{"vocab_size": 8192, "max_seq_len": 512, "train_tokens": 574800000}
Each number is 500 + 25 x the weight over its row's rms, rounded and kept within 0 to 999. Layers, rows and columns count from 0. Numbers have three digits each. The size before them is the row's rms in percent of the matrix's.

# up: layer 12 MLP up, 1536x384, rms 0.105, rows 303-402, columns 64-127
# down: layer 12 MLP down (transposed), 1536x384, rms 0.0273, rows 303-402, columns 64-127
up303 101:493499489507523506483525490522498462482478505507510491432509512509477498521468450496517520531512485534517492487506481504475493525510515467517505469496517501516503479522486497516483531481472523
down303 111:518517518509486521458491511530528498500473554477497507501481478485474492522449507485509503453521458437520489534501533486528484514456493470505494521534494524478531513529502508517480485526518533
up304 099:499486513501542492503525484524491512499496516510515520524538527543485460519487492476487515464512523441491525499513499502515487485475489555503473506483493536476504456457478501495448489538521577
down304 094:483508563506473472493509490521488497491499542552505494487485523459503483495495476469574513477537500495510492504468555493499494478512502492514516491459472480519480554510520508507519498536510506
up305 099:513486472475476525467511511509504494478488499500506460534505490483535443489519501495567496509474537502502509519473486517462482487491514504472434445549526507496457468523483498513526514509493480
down305 101:479518522498527480518525521481502542501422500499551546508546539502498521482530504519453498498505480494532494496497527474510535444483533498500512495545460476512524486506511514470507483481506494
up306 098:498522475501502495472529474486507508462532547515506527506523503486498483504469529512539487459473504497527514468495481472509445489472495462479484517505490509501465470492472463521473497509508516
down306 095:488497515527517499525517541541478469536514444503472473516444521483515519519485474548502481502471487453496547518509517481500534506512554475534504517482527501504517510486474499504524533501507472
up307 103:507517539494501469545502486493492503495518453511503498551508481542443544547547497528534522498544536480475509524467530496463511517454524505503482470501463514548508485500534489496550504501497494
down307 100:499530511480478467485496525498462492491486515449490455493486503514504522491515516456514498538490522497485514438519500532490496525561490491514492532526507522496525470524417474522485510485544479
up308 099:507508505468464499535505534497521504428487452492496485502500541463502502507491510475470480491509468482511495514500480507516499472488522488507507473522456513530478479483472454505450518543464481
down308 099:532504530508505492474500505479454481471508484524544516463500511493462525515469487474521491542484491501466491512451463483489506529520468484474534497499511494499489531472519487520506518491532495
up309 101:487514523503528510500510466506520528519511448491514468521487501509508522500506458487504469484525540478525473516508504520447485512509454529511501553528513498506537480522480481482470475517497500
down309 100:485509555522483510505487512489465526497495491483534502515485499478519455491515506476460481472504513490469531445537491511517495491486488508504481521448527507515472466522498525517522468496504520
up310 102:454523498524491501495484456501553458529506516501513535498542478525528521536497465476528460491486513502472472552517501482448484532520487491507504506501501480554447568541448473521513491497506494
down310 102:485471493520505499484508470460528511542502466526483464446493472489457471510519526472529477440528456511500490430496505469512491473501475537461504538510497492510460538494529446512487433485521481
up311 099:523530498495439462526464556493490517509527507491544509494492524478501525496476509507534526488546532460504469485503512498514531526500525482474453477532506467521467503537478513527505470492488528
down311 102:494474523492465506493479480475524478511491505481529523501529515477466494515462494519514529514475496566505527522477461540509495483517490490530505548509511469487479478532482510485463504491510518
up312 106:457529480479469525506513503526484504518542508512537526517493536473534472493552451523520478469467510462501510512469512467488463484503482470507463518495478505528515476508507484521506496515528538
down312 103:499501458503539495515495495487550526531481497491531488508552524498476457448463497467447518443475511510470493528474509492529505509509543484453531524505533509522486519508521483545523504475539446
up313 095:544492477524556522527499479505521483502500523474523509522479430500476507499490469489464509487464531495509448518533485557509506524534487500511509518508481504517552465507482498495518481532471488
down313 091:469501512499475477469503493519488505501483503487474488506562516493472516485471507482511522487496482501474476500499495513502498508556479492510526476525504500507548508448501486547500485486502564
up314 107:499490491507505500470525469543543520446506523498508482527491467531470455471466548494530548437574484478510486499506527479501477515502501505541473491508522490491499483512492499500488499493466558
down314 100:486475503501483518497533506437542471535517466497479502511525452531544518487522528503487510545505498486523553521467535502514490516518443495532502482510452516466473496465531527500495560457505503
up315 102:487466552502550528466532496491516517498534492544471483520505485505498480496474499536491472478481500475451499501478521486481490487504518503502480492532477527478515491530522470510514525496465482
down315 093:490506544492475531485459482473511516491514510448487525502510490477464488485542463499511497495499515514519512508474480443483493512470495501533493486503515476521496526513495517520513460474502515
up316 096:494527494461506466514518496489521476518534486517481511491512485539526509476457465475475475490504495505519497542494516587525525525497513525533488505507518495497501462506436497517536507508499511
down316 095:540515474513489525493482508519499580505486517479482525524492455502458543504469503461493475528517522546489516500494472496468501473527501512509482540540565520498492488533499461540474469468444512
up317 099:447528480492507532483481489500539534517484519518509488500489496537504479498507513467471495494477503531539485502479465507487490508481444534494497496498480479507542490515474529457510534502496427
down317 096:549516451492503536504524512493493498532498487495483512514528470497485441541494529484476490539516486497484510507528456491492552489518471505519496461531521527441525553523475483519530527527486448
up318 096:498535528485469479515550505525512516495524480506501495513475485522467556523498517517506492453492476508507501569502484540528530496527499527532514547493482486516528473504469529479508507476510563
down318 098:478473466470515479501474499474459497513479521496586483455532524492491509473493468514459539515515453471518486469508531470485476512490449482501499513505506496502467529468517496524494530516478473
up319 096:492475469465524505555497493468499553522491477508544489548474562510483472494498530526481489519489531497509497510499486451505481499505534469506490490502527501494517485513464512501482484467482512
down319 099:515506507534527496476479489491527479490531547508515518508450494530535434476502506449535474502486508487500487492480472493512476505526511516490453493492487519476463534510571544510535474516532514
up320 099:526544448506451491485475511480522486512488451488483506528505460524565511440541499474501501532437501485510473434518531493475494491477491495518550483459461544486515520491507501507473464514527510
down320 103:499526525443507475492530526465488487490505478536495493511465537500495503530502522470471484521504493485506467492512500486531487473526493522460493520431501512514464517476493469496510505496480535
up321 100:467499507465509535535450488533493520538491498559465511532556472509477452512469532534520466481496508514531537529439531525477459485452477489467562487438545472487474513451483493470520429489539513
down321 088:526560502515472494487528491522504496506494515465498544501509510505493504490507496496474502502510460452542523491468522498507528532519506463482492542525493474496556520504499528463494504489527525
up322 104:502527520530516446477535473527469476500446491491465477511495528566446540539503444483503492469497470467538461517537500527477503510486455474540523525526499485512505454516523506506482512508528506
down322 101:462486527520458474458514554464494533476528517499491477528524505473497500520521485502484520445497448504524443524491475484494521477481539520441503534508479500531465474495516494486501503500497515
up323 095:455488511474528509468466503503517452476515514535531504492508457520431520465520493487495504470518525484500497459518498521495527507525540496489488501508508481531508472540472509528531505493487525
down323 088:475559519543451512533524485488519521481515508492482505492520522449504478490501505499484494490539480514492497547542525475489500489490455510541513512508486507453509481481488504458482518488503511
up324 101:489515532486484542511517477472465504537534510509504502477478527493495485468509483495499451554476539534447493514513438499491491473513485482502481466476493528500505488493528507505510512555485514
down324 097:516466574548482481521479484520466470453472509495562493508544541495529470519471533512474482469499505480516503500591489483480482476462511532556477482514480522495501486493512473498482531477479483
up325 099:476453477468452519510527526519492516479517502545457494518537536502477481502541486460540482508494498479472512527505541505498494514527476496458494485485522522487498486520509469482537460505486518
down325 097:522498507489478453509521503547500492517453520556530473511493509497505493474489506488537524539525481460536520483445504502483495474538520481473511543540525489462484512491529506509443500480513504
up326 099:486511494487448556494483491459498525524496509514489515462515504487481511496488500508469498447489524529538506492475531537458468491522519484557479485508483488546491531514468520526505459468499506
down326 104:537522519511484528511488473508511496494475476476502487515492486548528520491546483422531483517511510440513486486513460518525445489539545525455473498492513478478495461464534493501535512511469460
up327 104:528490521533482506480482476504479493485536461538487516493498551502491496515482494440530499529461526513539508550514549529464517525492490536535487480508519514443524529493506529504552509519490499
down327 094:489484471437528501500475506527557531485503465487495488525458496497490489496484510470461477493519485489482485513451486489507470535545490485489508555488511480490569562491499480520472530518482502
up328 116:490501463514547494471541516478502502514512451505500492524505533541499496486492487483448517511489473533475484538444502481465522490472514490509499515461495466503534536535493530489503495455494476
down328 126:509535491461523486473528460512508486532497469472482514479499514516482552526496529497496473486472482550497534416441491478532474506527531511498490521505464517447507501478487513448512514478546535
up329 096:506500470509477507512527509482459481503540515461489484500540498491448532480482508508500519543489504482518490537555466488503506495514472463516490506471468541521501493558496515532466460541541461
down329 097:547488545501478479549491494501497546529476527488479503514536489498471479482508501483501497478486518515518510536495462494511504488436536459464473541479493478479528519471457480539464502534488513
up330 097:533496481496499508500513513486533532503499482473464523539504444507478484483499523525505495549553532490507525483469508457467497484531487504485512501505485490530480500518535495503485527488518527
down330 100:492480498530522529479468496534496509466500501520506521513471508541491493502523471512503525503500456522549442527483506541524521530530544494530490521524461505459541507544540518523523509485493522
up331 102:481479520463512500492523498477471530482461508515525507536526485504490479500496528483532479534541515523528520488532482481487508468501454514520487449516509505499408496484498527483479454463513502
down331 101:494565471506486531483491479513478511529443521529515548511483464536466457476452455494521486487525483475486497475498487461501515530505511557508487499483494500500535524516486520475503457536470536
up332 097:517543467494526539521477491524512522502515459490503556537456486498504501516479501515489543503507509554495488475509524461509459499489495506472483471495501530520485507497513532491518518513503472
down332 097:480527525528483412472472448498478511482480520439462500497522471491537527488484472537480505511463525473489505513470474479487537458465488518508496486514495478504511487553529505491490513500512440
up333 090:490478524469508524538437475510511536514530483506488505520489508473526453519558519514494506511483520508496466510529515527498487475512502492464482488471471451504467514531498457487511502507499530
down333 096:469532475525460487540536519477478489497483484501506490544519529524503554496470499498508481488525506550521518485467473474488517479530484513493503497520495523547515468517456492531526508496528500
up334 101:525516483515466508427513499488482533493507494527507535478541478534449523487486450511493523501513480497425500474482519471511523536538491512539542471512503511518484507528522505501513501477500520
down334 110:446524510517550487504493454484515515490507483518520515496521448501451507508535476505496521501486562498445470481525492522492457466477456475503482470551492511459495506503531483481485454486519481
up335 102:500491522473494472501504510532491470490511432513495536510507487496486493466510501513519480477529482482488524516514495475483508508478494508448482504465505444523499451526493460529528533526528474
down335 097:499509481480507443513501488483480535552518487531514515510494503462521518494524509491494525449510484495446516468534535546480485554480462516478494471534460486489497545459532469527509521546522543
up336 102:467457522502476522456482510503527480504515493472464511501484548506536494511459480494523529479491497449533474463469495539485462493527514494513505492512556486495458490500478507487533522514512518
down336 108:512530503453501523491485527500463516491503517500556493481520506518507511504497504511490469490480517535470504494472502505493544521536443525463474464532477552489471527515503530463565521513536451
up337 093:514517502496474481499488507518549462480420554519474543469518517490504512487512479530502480481513522517511492466519468521516452526517474490550469518510485483488457461507504491531529481476516470
down337 094:497506485502497505454488551507521514488515476494495489498513530539473461471485472541538481525498517545477471513496450500521558489503533495461489510485531464462496515462515495545477485480463552
up338 101:519520522489517507507487522503516491501476518521554473528538494481507494507509555476473535465451523491559495503517494533502442499481508516490502500502467496491505526526486472478475542513510496
down338 097:471502529502501498539445531490524513500512498503567495490492527521536501524519479506509546505524448520495513520534539543502467481458470498496491516506452493480526516518502467527524517465493501
up339 102:482533521512492501553489502522479498489503491480471526472506571503535516481498497510496552509442502531465541459496518490451506514479517459482565494523516522472512511506546520484525460475490512
down339 103:485520477525487510497539470458523471512542500479470507472556451519499498447480450489469507475529508528511519484515546491490475511500494503507500502496511510491507465527478480497533467485450493
up340 094:466525479503502522473481495539533470529509510518527542462507502514498551497494507499518476479476487459524486449507478528526496518484473505502535488500474462464514505498462527488463474539466524
down340 110:535529521440471498506526514483467508522510497492494531482517441467483462492497504515497500503527511541496520507556491500514511516521517494493506476492485488521475503525525472532505526458462492
up341 100:486471508521512485550515486502447499536523520511505496502488530443513517497493494520490471489507506489494520509483509532509509476474476471510499466464526505528505456472497481495507502465439529
down341 102:498544494541540513511545500502522501489502445495526527496536546522507508482506481445490530522501491468495517517520517516453531452505556512460504526475547494493541510525521507490481526516543484
up342 101:504505549513504516518496478490487477513521529530487500479490497568498507527478513510512494491521532503518497460484481496507461522495469507532523473512498500499493500506437483437523504471528513
down342 100:512476495459469505484531503507518510519490531457488498542537493504519457563522501468514530507446480487507504525481513514492505479526505533505498505467488513497520525513545523495507481473501480
up343 100:566513502461492482438515497516489501522505526459537468509518503536460545470498521512479492502491508530512538508494488523495492509495471512525450500545545504507473509497508498505521505559547519
down343 101:476492468510512495508487532516431474469486457528452529504503507490497501495497500485544447511475543522517529476481486516484476529508525516532479519483502484473492515515436521508505535487519536
up344 095:474505492545514457526499479505489508488513501497498470483467486501514453488515497493500485459540513487492519517486493441518498522481497537543500439513498517485561506464476491550506499513473489
down344 092:492481473475477508494494468501498500480541494494516429530519494485513459523514507569484516498536474500515504517493512499549505475498499533480511534512494485479512501480487462513507480441485494
up345 101:545515481506540520455550487508506488508543512449481498470456480507498555487532495523477486437531491521500482511500511489484488506498521450494523504477525573492475499516496517452486460509453513
down345 103:448507484495531467494511484550482467478494479495481518468471506476492436473501495469474481521518471488487500513518492478490489496512507524453483499492492469502546512520488483446498508532533484
up346 099:495518470482509478473480490534482517484506475513482511516444527510491494488486474528501457480494551438489523501494522508454456532508491503476480445518509543430524515481482516502489491543537501
down346 097:525470540500465509551527494502490518530493543474448467527542451509520531489538499493509452489477488492518492516472461522511516531490527475528488520508509490543529499502510466471465494480471466
up347 092:488484540490485484473501504506510512493493537465514490524505533470514525510497479507500546426543501513481501507471542478500499533493486496498478492513531511479498499512508503522531513494519442
down347 101:506474501504494499482533520474489503510479487494531530540517501489515508529504473544512442534489475555484460507456444524557464481508498494510510519492510520504501527501517508536473496484488515
up348 095:490510451492467506539468488484516493481494509454475499503489507456490508484480536507553525547512566516485517473503528490498471465467483519475517531507475463499512516484436514478454513482514525
down348 095:457487468499476469505479508491511526526492455502511494503483513457519503503483491501499504471556512519484539457473477531466522496490500500514543497478483481491444507523541487496503498496496548
up349 102:459518498503477510475477520483522520515519532476495479513489516503509501474490505483511477465506489497504576512455462492518471498480473554485497478511507531558477495504486509533469511550503494
down349 096:477502461510509515518453537514482502513502479488469544500514490559450492494471430507478481538509508478488502506499487481517488498492493491500512496509538447515491488499521481512483481463487456
up350 097:502505521505507522489469506445531467524515489465500507496515516518523456483469470529507526469469512491521492545500507540457475504492540457480513473484534535456528465466513456528507501522566504
down350 096:472479512477492532470488484519481521449508489532465507504501489498496514510519553485443512515537483474505515529518504480477504487523497459496485565479462524515520524435501543498526495495467496
up351 105:535472491493515499498494547517513501466456503526530480521488534501559506508484500498469519556532525500496500519514467522488488491532484474534494529536500499525475473484524488508532516517487453
down351 105:518492499539453505456486490478523495519480481494530542524528490491495510505544520524512500500496519500485504463491542510537467487478462503468493494483520504481454521455529535505505487516461460
up352 096:481511522533475542474515474533487517499514531501504486496482510514508544456496436449527493542492529456506512492444484513470510455492465504506498449516516504549487478508487438502514477509485523
down352 108:522527476470512439459484500545433472490482504474506481553485486465506536497471500497495481507487479437509517503538514486494546528475486496521522439540489527530472517494511466553506481512468494
up353 106:475568483510490532512493541496486477558471513470499472517516508497498477491513519517492489512462489498461469513474489539487478484536494503499485530496514481505487506536488496453505494496517494
down353 101:494488514485494499498519505479494538486520499523498510511487522460466558475500539532483568464491484518500518481465493437517492481500491541531533565479481466480472508466498529527503487462515534
up354 096:525509510545534465467505500504515501454522478533480540508482528483526461516490494476530510524495521468502489495511492519498539465492465492524469520505538485492507463516488499481528493489491454
down354 099:493476507473507502535540453526496515478518529512505475463506489509501532527533470509461526514465492504503494515474536476480549526459505450490469532495505498488463554496562510476538499534551493
up355 102:485485493476466497520488517472476547500529482477495539515503469472533508477519516521543495455543531519530511517536528516494529497550488484480509474502467496494456481534516519488494477467518478
down355 093:520508520477512487483517511483497506529524497489525480492505504527493506517451528470516532547487527561490484498523545477503476493477523519476476485486472509505505480533470510474495518530506477
up356 102:532519503500475518484559506504551565514481489531491470514499503463495497506543467493526500546493481487477501515550453535487514508483474511497504530506510489502495549509508502495510491535511520
down356 102:505496511484483520493510497496502540497484542515468494521501495521497520519505500513484458520466517520475501507497484490461520516535487483512526446472501460483538506504526414461482475488459490
up357 093:458529477474544503518508510477465530472505537501477483507518497498499504490474512466508481483506476507449528506517496467470462494479445468532453478474535508502475496497520512548520542475499463
down357 099:464495519492474529516510531503471484529509431502539499472501468506487488494497526502508482458545551518555489518516536480518488505485434523509540525509509528530489490487524482514462427509495540
up358 100:533471442494533506513489476478500491532510544562501466519486484502523499542517501481508477542484500514486517513452481493483517487478500489519487472496521550508519497485472502477463487483489519
down358 097:492547489518503496483512542538458494479503495542497487507487529537538493482502486477472500490494464479575503516475531512539514519481530483484505475520523539457466483509509481539480499502497522
up359 099:504481521543494494501512501552495515492512469514485537524497491534481462524482504527463486483547457479459492487483493487441461532500502494537521442486496522527511516472488544505535486475446476
down359 101:504498481499545528471489552468492477491484467523511440519457549512496517501521450539458504509457519494514469530515472467502484490492514479490532504532521496534503533509527546519525489506498448
up360 097:510530448540482479542511500504521581472533485489499532486503484510498491521505496425531504505519482455500496521537494486496493491502511508477516479514462499498509465463531484534521471471482519
down360 100:471499516507530490441510521439490456488464498501512495515507447524504517531505505536501525501471532504503508490490467498488535543486519487497475477479465516473486520500494454536491516478530504
up361 107:508494483491493479490509492497481487516511545503493476511460496459455476500505517506530513497475544463526480539504547543520474474470524511523497513487532494497510482477492547525558507511489507
down361 099:507559513490497448499531521564508498533521521528437495521499494492511459498486457479500523478518477494487515503531469463517517488460504492481473471474502498538519501492489501522521496479524491
up362 101:484547499459538538505487517503488479553499522485494449528493493534501504509483512494503514550501526506496554529509467529526498478496503489548515459491492456462510475499437522529523495484503498
down362 100:501480521467433472508516501505483494448489531495515477448504442477515483497492517454467510505486505532527474508504475453535489480553508491513543536532457484511514506501486544522491542524505467
up363 104:509507524449451521514551530506458536471520505527493539524526504487502490486498451498462433494518479456471505491446496505485487519479549521506521523510510466516476493544487463471463500513499515
down363 097:521492526511543473516496517502522493500517501510534475468529512513505499505483480541532518511496496449501488507571470450512476481473526490504495470462480516471509481475436514479476519530494488
up364 105:477499453490492526488463553488528549522498470511522528516550475476471518495482499450503520439536477502464466472515482508544515521553480524458474520430498487466568512504485496494480523524492492
down364 098:533483475445499510430469464494471523488469529520463450459495458554485484549507483508490478474502492480484504507493522479513476510486522540486486489462478539477507479540479510511478492504505478
up365 096:533475508506483467520483537504516531509505461509526473481518501481485524487492490516480520487512494508471497530493444463519539483435509506496492496480456512483500489514498489475529518459494472
down365 088:498509525521477508484523474504478527489537486562431462505482528523447505458508533497566515509524498495502499504465458508483470507486537509455510545477519504445496536490471525535502487551515478
up366 093:538477481507549516517455505530465492536486536475455530505508516504461453487481481489518482506489518487549520517495492477520479501494453495487488506482477491529497505480502507518505534478539507
down366 101:501497501515501489449511507481476506506507520472511493479463484477492484513507528520488516481500526415549508502498465528442526490523511482496475506522493524496495496463530480524491525509489483
up367 097:473507531470499531526499508487487497512474477506524539533470536513476423483508526503487513464477490510523489535504515511488517517461456485483471477515493477494483459444487521536489502497519504
down367 095:526525455503500528538491486506474445502513499527518477496480468559475541480534541492533532500534484512478479490512487481512484455492528494484490512461544574502504511496503508522520503464492509
up368 100:488516523505483503545507507514470520516552446542528524469463504465530503502486475500490525517532481466485519498470522544497475511479478500514522498495493518508508522463480467495488491460491496
down368 096:521488507490509518470509505494492531521461582488440494478492465510521476487514571505489500528478511485471484523530524505527510463513515474518472528500499476503442478514531548482487489480460464
up369 100:536493488483487488556520483563510530482510531508474504545493503482481498454538512466475474476478472534538490494454497497507461532517466455511500506486483518501479511477487504500478533529515528
down369 098:455517488504503472482506480467508458522523539473458503549504480479503502492475476475459502501460519512509531517453519472499515496465476533475491535473510468539470517506519502480470502474520507
up370 099:511512517522529479537494500522498559450492524518482508521505493483501503518490485490472550497513516536472474485516507473520446498493463515487502491486500498457468553474526521488493515480470502
down370 097:509455510496484507481478495570513512472497513534475499446491533497498534514500503485528480510520479536528487512513549490499495494542541496488506558500519460571494484487479523476473545500505520
up371 095:494524481527533446536475553476475432512522525499455526534489513492497490479507517488488519511489519454489519490544491510503490494496527486521450503526518473484497494472511488469507481496480515
down371 096:523502531492537505479499488469523532517483478503483469448494489490457508490488568524467465496518514514485551504485482505522509466466502534483517513516498493493456503505515483485490488506503581
up372 104:459464469498524482453511500468502511518470481475466502501526515516472498531539480496463491524543532484517518507458517520456501551498569502489544512483501466509517522497513493452553521495464484
down372 098:537511510439499497467453505519504490542531528474488477492489546472498521494511547513526515485531503472429514520491492524475515452522526531520447512579500488499462500522493452489512526492492488
up373 100:521549497498550557479510496515488534487517515514496489506516502480490549450506505520493476479517486529530502517495489510493479522490470479493485529501510512526485482511524468507456494511471486
down373 094:502532504467500483522487490503466500473495495467531494489461525502535483506515488504508546543492553504461540493526493551475489484528530473491523492504518547516484465498525485500502504495523492
up374 098:496510516477522489561521555505490464482505513520523483505516535511520498494453476475528466526512499476504485451449471512512486491508473448534522493471531510492450487505498502496485456483505550
down374 089:505514474480485463536514529509471512487499494502483469480475484485484538491483466528496485527481515500513530491474523521488512509471538520516470455506445512490491494549529500516454483464498542
up375 095:486473506538460501529519527486482501534499473525498503483507551500517533486481515475446494481508502533501538451516518462456525538460524516447468515496449545462480459485449525530478469527494493
down375 095:534527515512487526518462483473503517442499452550478480514501514551491499527549544507521527497507487483509491537539501504435488502493483545498508513534497502567515486501551525513484508443481470
up376 099:470516504484458526492512494460498502494535513496454469498478507522496491520535501510519549476472483501488503465519496459488470522485487515537466480523475522494491487470507555507511549498509507
down376 098:510524492475496486513501502539461494493492492492487482523499508499540500512528510497488522511477500495507483530468502516509562480538542493521517448506467543471494475482508513483528448498516505
up377 104:491507548517519498505540475512523507528512517479476526495472489476524478491526524527509525511528468453526447545441492476474455539474526474498511503519502505522539504494497491450493530486557525
down377 102:475510514489514522514539497520534487428515457486497502526537540458478513483528504560525520491485507427521498539480537505526503485503498499501510461494512497524492502510518499538508507486501491
up378 100:495514495470510492487524516518473555476518527500498505506544474484478538528462470493503497486521482498501471483513477486500478517496523483501443488507487540511472493504498490523502513557499505
down378 089:535508469516494489467447550505505460535500477502464529514500436531510482479475516532506506500508559502494502493479502481511485512454494480499539510475456493531480492531486509496497503449472493
up379 103:493497521473523505500507506539542481493487558536531472517452500545494496461519523497525498495508516502514522522499513506513527485476497477470457499474507526522515524436494501494517516509501543
down379 101:493499478506480462530469505468489498513505465477519538480509516513531487498478448517484549490475519489511479495513510501461494473485487542514516472513455524469530490499519509498456499495482476
up380 104:472510526431493464488561464497538497516511473465502493489518504480482553513517525464490523458492455547540505506479476431549467496471540504498508524510502461525495490489475482480519523501481484
down380 109:489462506536527488458506506512501486454485500512507493494483527517542491442461554515494512516500531503501457502487469503501520461492461491494479482468502479497517487482496484513458542484535496
up381 090:514476488465506538528517472509521517510489454536501492485510497511513517497489526494523565499481449504495498461515496512513478503484494454512501457526466467462493511481501514509545519517478535
down381 097:479476480539510474490500516487461460527512519534522493469523491511515501535505476490499496534517502511496486527475483448544533441473528511537493481546504533528525521471520471475438477484454480
up382 100:507491486470544485476470523489541470565480482521473475509503508576512502479489454508507482503527492509552476493500516498507529516518545475532486522502497467476490487461519492471504517503484511
down382 092:489495468499498498508505531493492520515526542464494525495468466543477547536485491499524482502493477477490485502506494504478512467480536513532507512529496495500515473498491509531517499506445521
up383 102:517503485513508477490477503522474517526533477507476542427557536509524502484508559439535520511506510530520456511499498519531469487466492474503520502477475499460503493485462486544493541493506531
down383 103:525493466498476556538486506510517529471527511572458522527482517526462503498519451538495503516462496493500505522480495490498488520483479529469518468506496490498515488515527504543479456496436465
up384 100:480511453535527500495452528500453500519493521503468554511509522511483481509484503481479505560482478485497495519524511531543513467505481484498525598536495484495477510522452528542502489508528496
down384 093:463523508542484490495497473513457504465517499505519450464473526505512525542467450547505482511509494447570461482530464495481493533536516498532492501492553481478506516504515561518478502525486545
up385 102:507519476477511470469441474537493487486537463470496516488542539489516540453503493535479524491468513470499520510478500517505500494507479520485494500526504504523476526479494477500524520509499490
down385 098:464470486547484490486478473482488483534488476476495464497470503476451499494516518496508511504514485480507519487507486458525585527488502542447516508497519475528517508494495521500510486464506555
up386 095:482500488477506515517450513493513512492519509498489472511501473496484529440496492493416509514491485482534488528507503513527517501486505486536516480452513514498501467487469473476545450492532509
down386 093:492479527477503530503494500533503518519530483497495518550510533514473488514502514503496499500485498487491467499490473494437495495480498519475510496568479513513502510498497525538450526500468488
up387 099:486510528486507491534455486496463500493534534495463499525508518509492456515524468489474474527510484508537513523504493512474450491469519487535486498490498521493499488511512472510491457499478488
down387 100:464509474530522520510517522469485467504513505523518505499496509529539548519496516499516518500509464522518492548486518508512534478484515518502512507514532470509539547483520531484510539506492549
up388 103:399506493532505528504488473478470469510473528514497512531469526505523508507488461481482469491543476509475485523485523497471471535540522519484508490496543483520492479467497512494495545495460482
down388 097:505509540497496485479484489538495493504513535493533505456494463501457477527499479550537491505498481506514538499503530532517517516508514511478533521482482485479513480494508480514494500451510532
up389 099:491483513526518507531543525527472501444519541522511538473495478527491490531498454491498473460515525483494491467444509475548497487521484506553477526510556553503484482499540522489503487478489493
down389 096:484493494496527474500464461503505493491484504458463497485490484496498511502509471505493497483507462506460533558442486494499512485499468453519506498534478504529513486489507540511509494474502507
up390 099:490532496533544503510520534502477510505480511524560491489551500472469508496468478525486525517515496517508493513526544504469530484491493534545514480511522485503470496527488475508492480514473493
down390 094:466534511497523511533456491526529444509514517491504487514493481513491487519522484431504506496482493479517517493513474541495517469494492484489484496501448501481510512526520509501497476511517485
up391 098:489518508475515496465545508546432534512471493568450477510507506499505521507500504497441478510474510512478464506505526530512498486457499520463480434493512490556527503498506532483519531545500468
down391 106:476519467512511477473510497531530487487495534517460488510458445494469527501472494507500474554518502517483551504511486497493504517481509464473461488484506520480491529521531494535501502507510510
up392 103:469542480518526467470505470523478522512476504540500512499516512495475512493484523506492465502502478501546499537515513475479510505515488482516522482490520518489516496485509500562463468468488512
down392 099:543462530534464523567494549542509559464487507475480490469517502483488491551541498525515482518538508494464523464483518492520504498517509518483467500533554483511505515481510535506511539533484505
up393 098:490569511506456465518506524518474531484452503524518495520509496519497525572541483511477469500488516512485501589465524474499528549490529523465498494544519540523482455520486521510522466493452476
down393 093:482465531523524493504503498510483470457537525512506496512453507532494503493554537485449521513500520517509491450500462442513493519504493477507533502494486479502540488552502499521494501546470501
up394 093:512533435500518517419480489519518527522498479459460510500528525485526496508484479466466509481511520514489501490476497517474507539502510500498485503545486505548521494505531492529505510510536470
down394 096:502493532512469489526490486495477494423508516475448441473492462454489483500497518553492515496525472506455477517530502502490510497518465515497503536496521476508515553503509514463488493520534462
up395 104:464504477499516526520513493517503492486531516484485487483515495506506526500447517504516505485479482538522484505517468441489451515529506462500530504499503469473475506513529474525493521495490462
down395 110:513536515500530489489471470510520537479472484459510482496502441510528534507526490555487515544519526494487493465506508468500497458482500484521485505521546504472475512467508542523478483499469468
up396 104:482516527512538506521520532521515507502496537444448545495497548511521528522498492546527507479524483476448501501490546477474488468531501516453507484503506488504519509557504505495535525538495484
down396 098:471479503502522532519526510517506497518511541468482477513472491461505507530500499495553516537463481528473500526499514489460486492468501499497498491488497460536496474479490493532472432505583458
up397 104:473495504478530523499532507439524497495528508463475526536500467547484521522518459465493490457488531477469474477513469501521487489485478523488476482475491478500496488486520487503518542472439539
down397 093:490459500516532486491481500556522484492520498502533537467492486474510496470510502498494475528495518476551519501538529516487544516516499502501473487523514515516513450477508533471506480518517635
up398 108:474514528504487501483484498539512499520500506540493466573482509491458499510523503497525526508500495504495491506491473504503547529523518534534553492501510500481491513494513425516481470501480468
down398 103:476480538464514499514547506545497489517533493531512467512518469489495462526513497474470529511495508518495511501506518489498470504486500471517499474519480486515517528490473553491498502499489461
up399 100:495473471484538452476517476508562544515502503517471525501499541470469493537527458488449473508492546533494524506542503498503534538475490512544498520514477511453528517527514464508505492495482476
down399 103:491531496539494518484527522537531497428503493547498469463488493517474479494484493456475510507479514503522492473519475517504523523542504534522493495526485507506453499492474488487515495461525497
up400 109:501507474486519525498528501526529524470534544487481481485507521479478561485484498495503523484457516515491503496449498484488452524546527486521474480506497484480518536497525504467476489521497558
down400 114:501520472491538499505522528515525493497487516528508481531507503509513539518517484488498552458485482499520497499491485496504471503527537538522469509449509493498466494508512494479468496518498536
up401 098:534517541537486537520456505536492488472504493504533480470488492527486514492542478518505489536543510531476504543503493493529510504499523514497497427527521468536456535476530501533509525540498519
down401 100:502557472487494512546478473474478531517499501500504485504450482513510512509515553546504461519469459537481516491481507524507495513502514458499489516490470493481494447489513495504503534498529506
up402 095:495476481545523485507498521550530499547521485494499505526532516461490512451490523462491487492477523500527476504470497539506480472495507471501475480532480462492520472463494469484519536444518452
down402 101:533512480538522530513482450544451537536484542492534482498484475473522498552538485464498531503514511494484486524500505467480507522547470542496508502489528534562513514513473514535497503506498453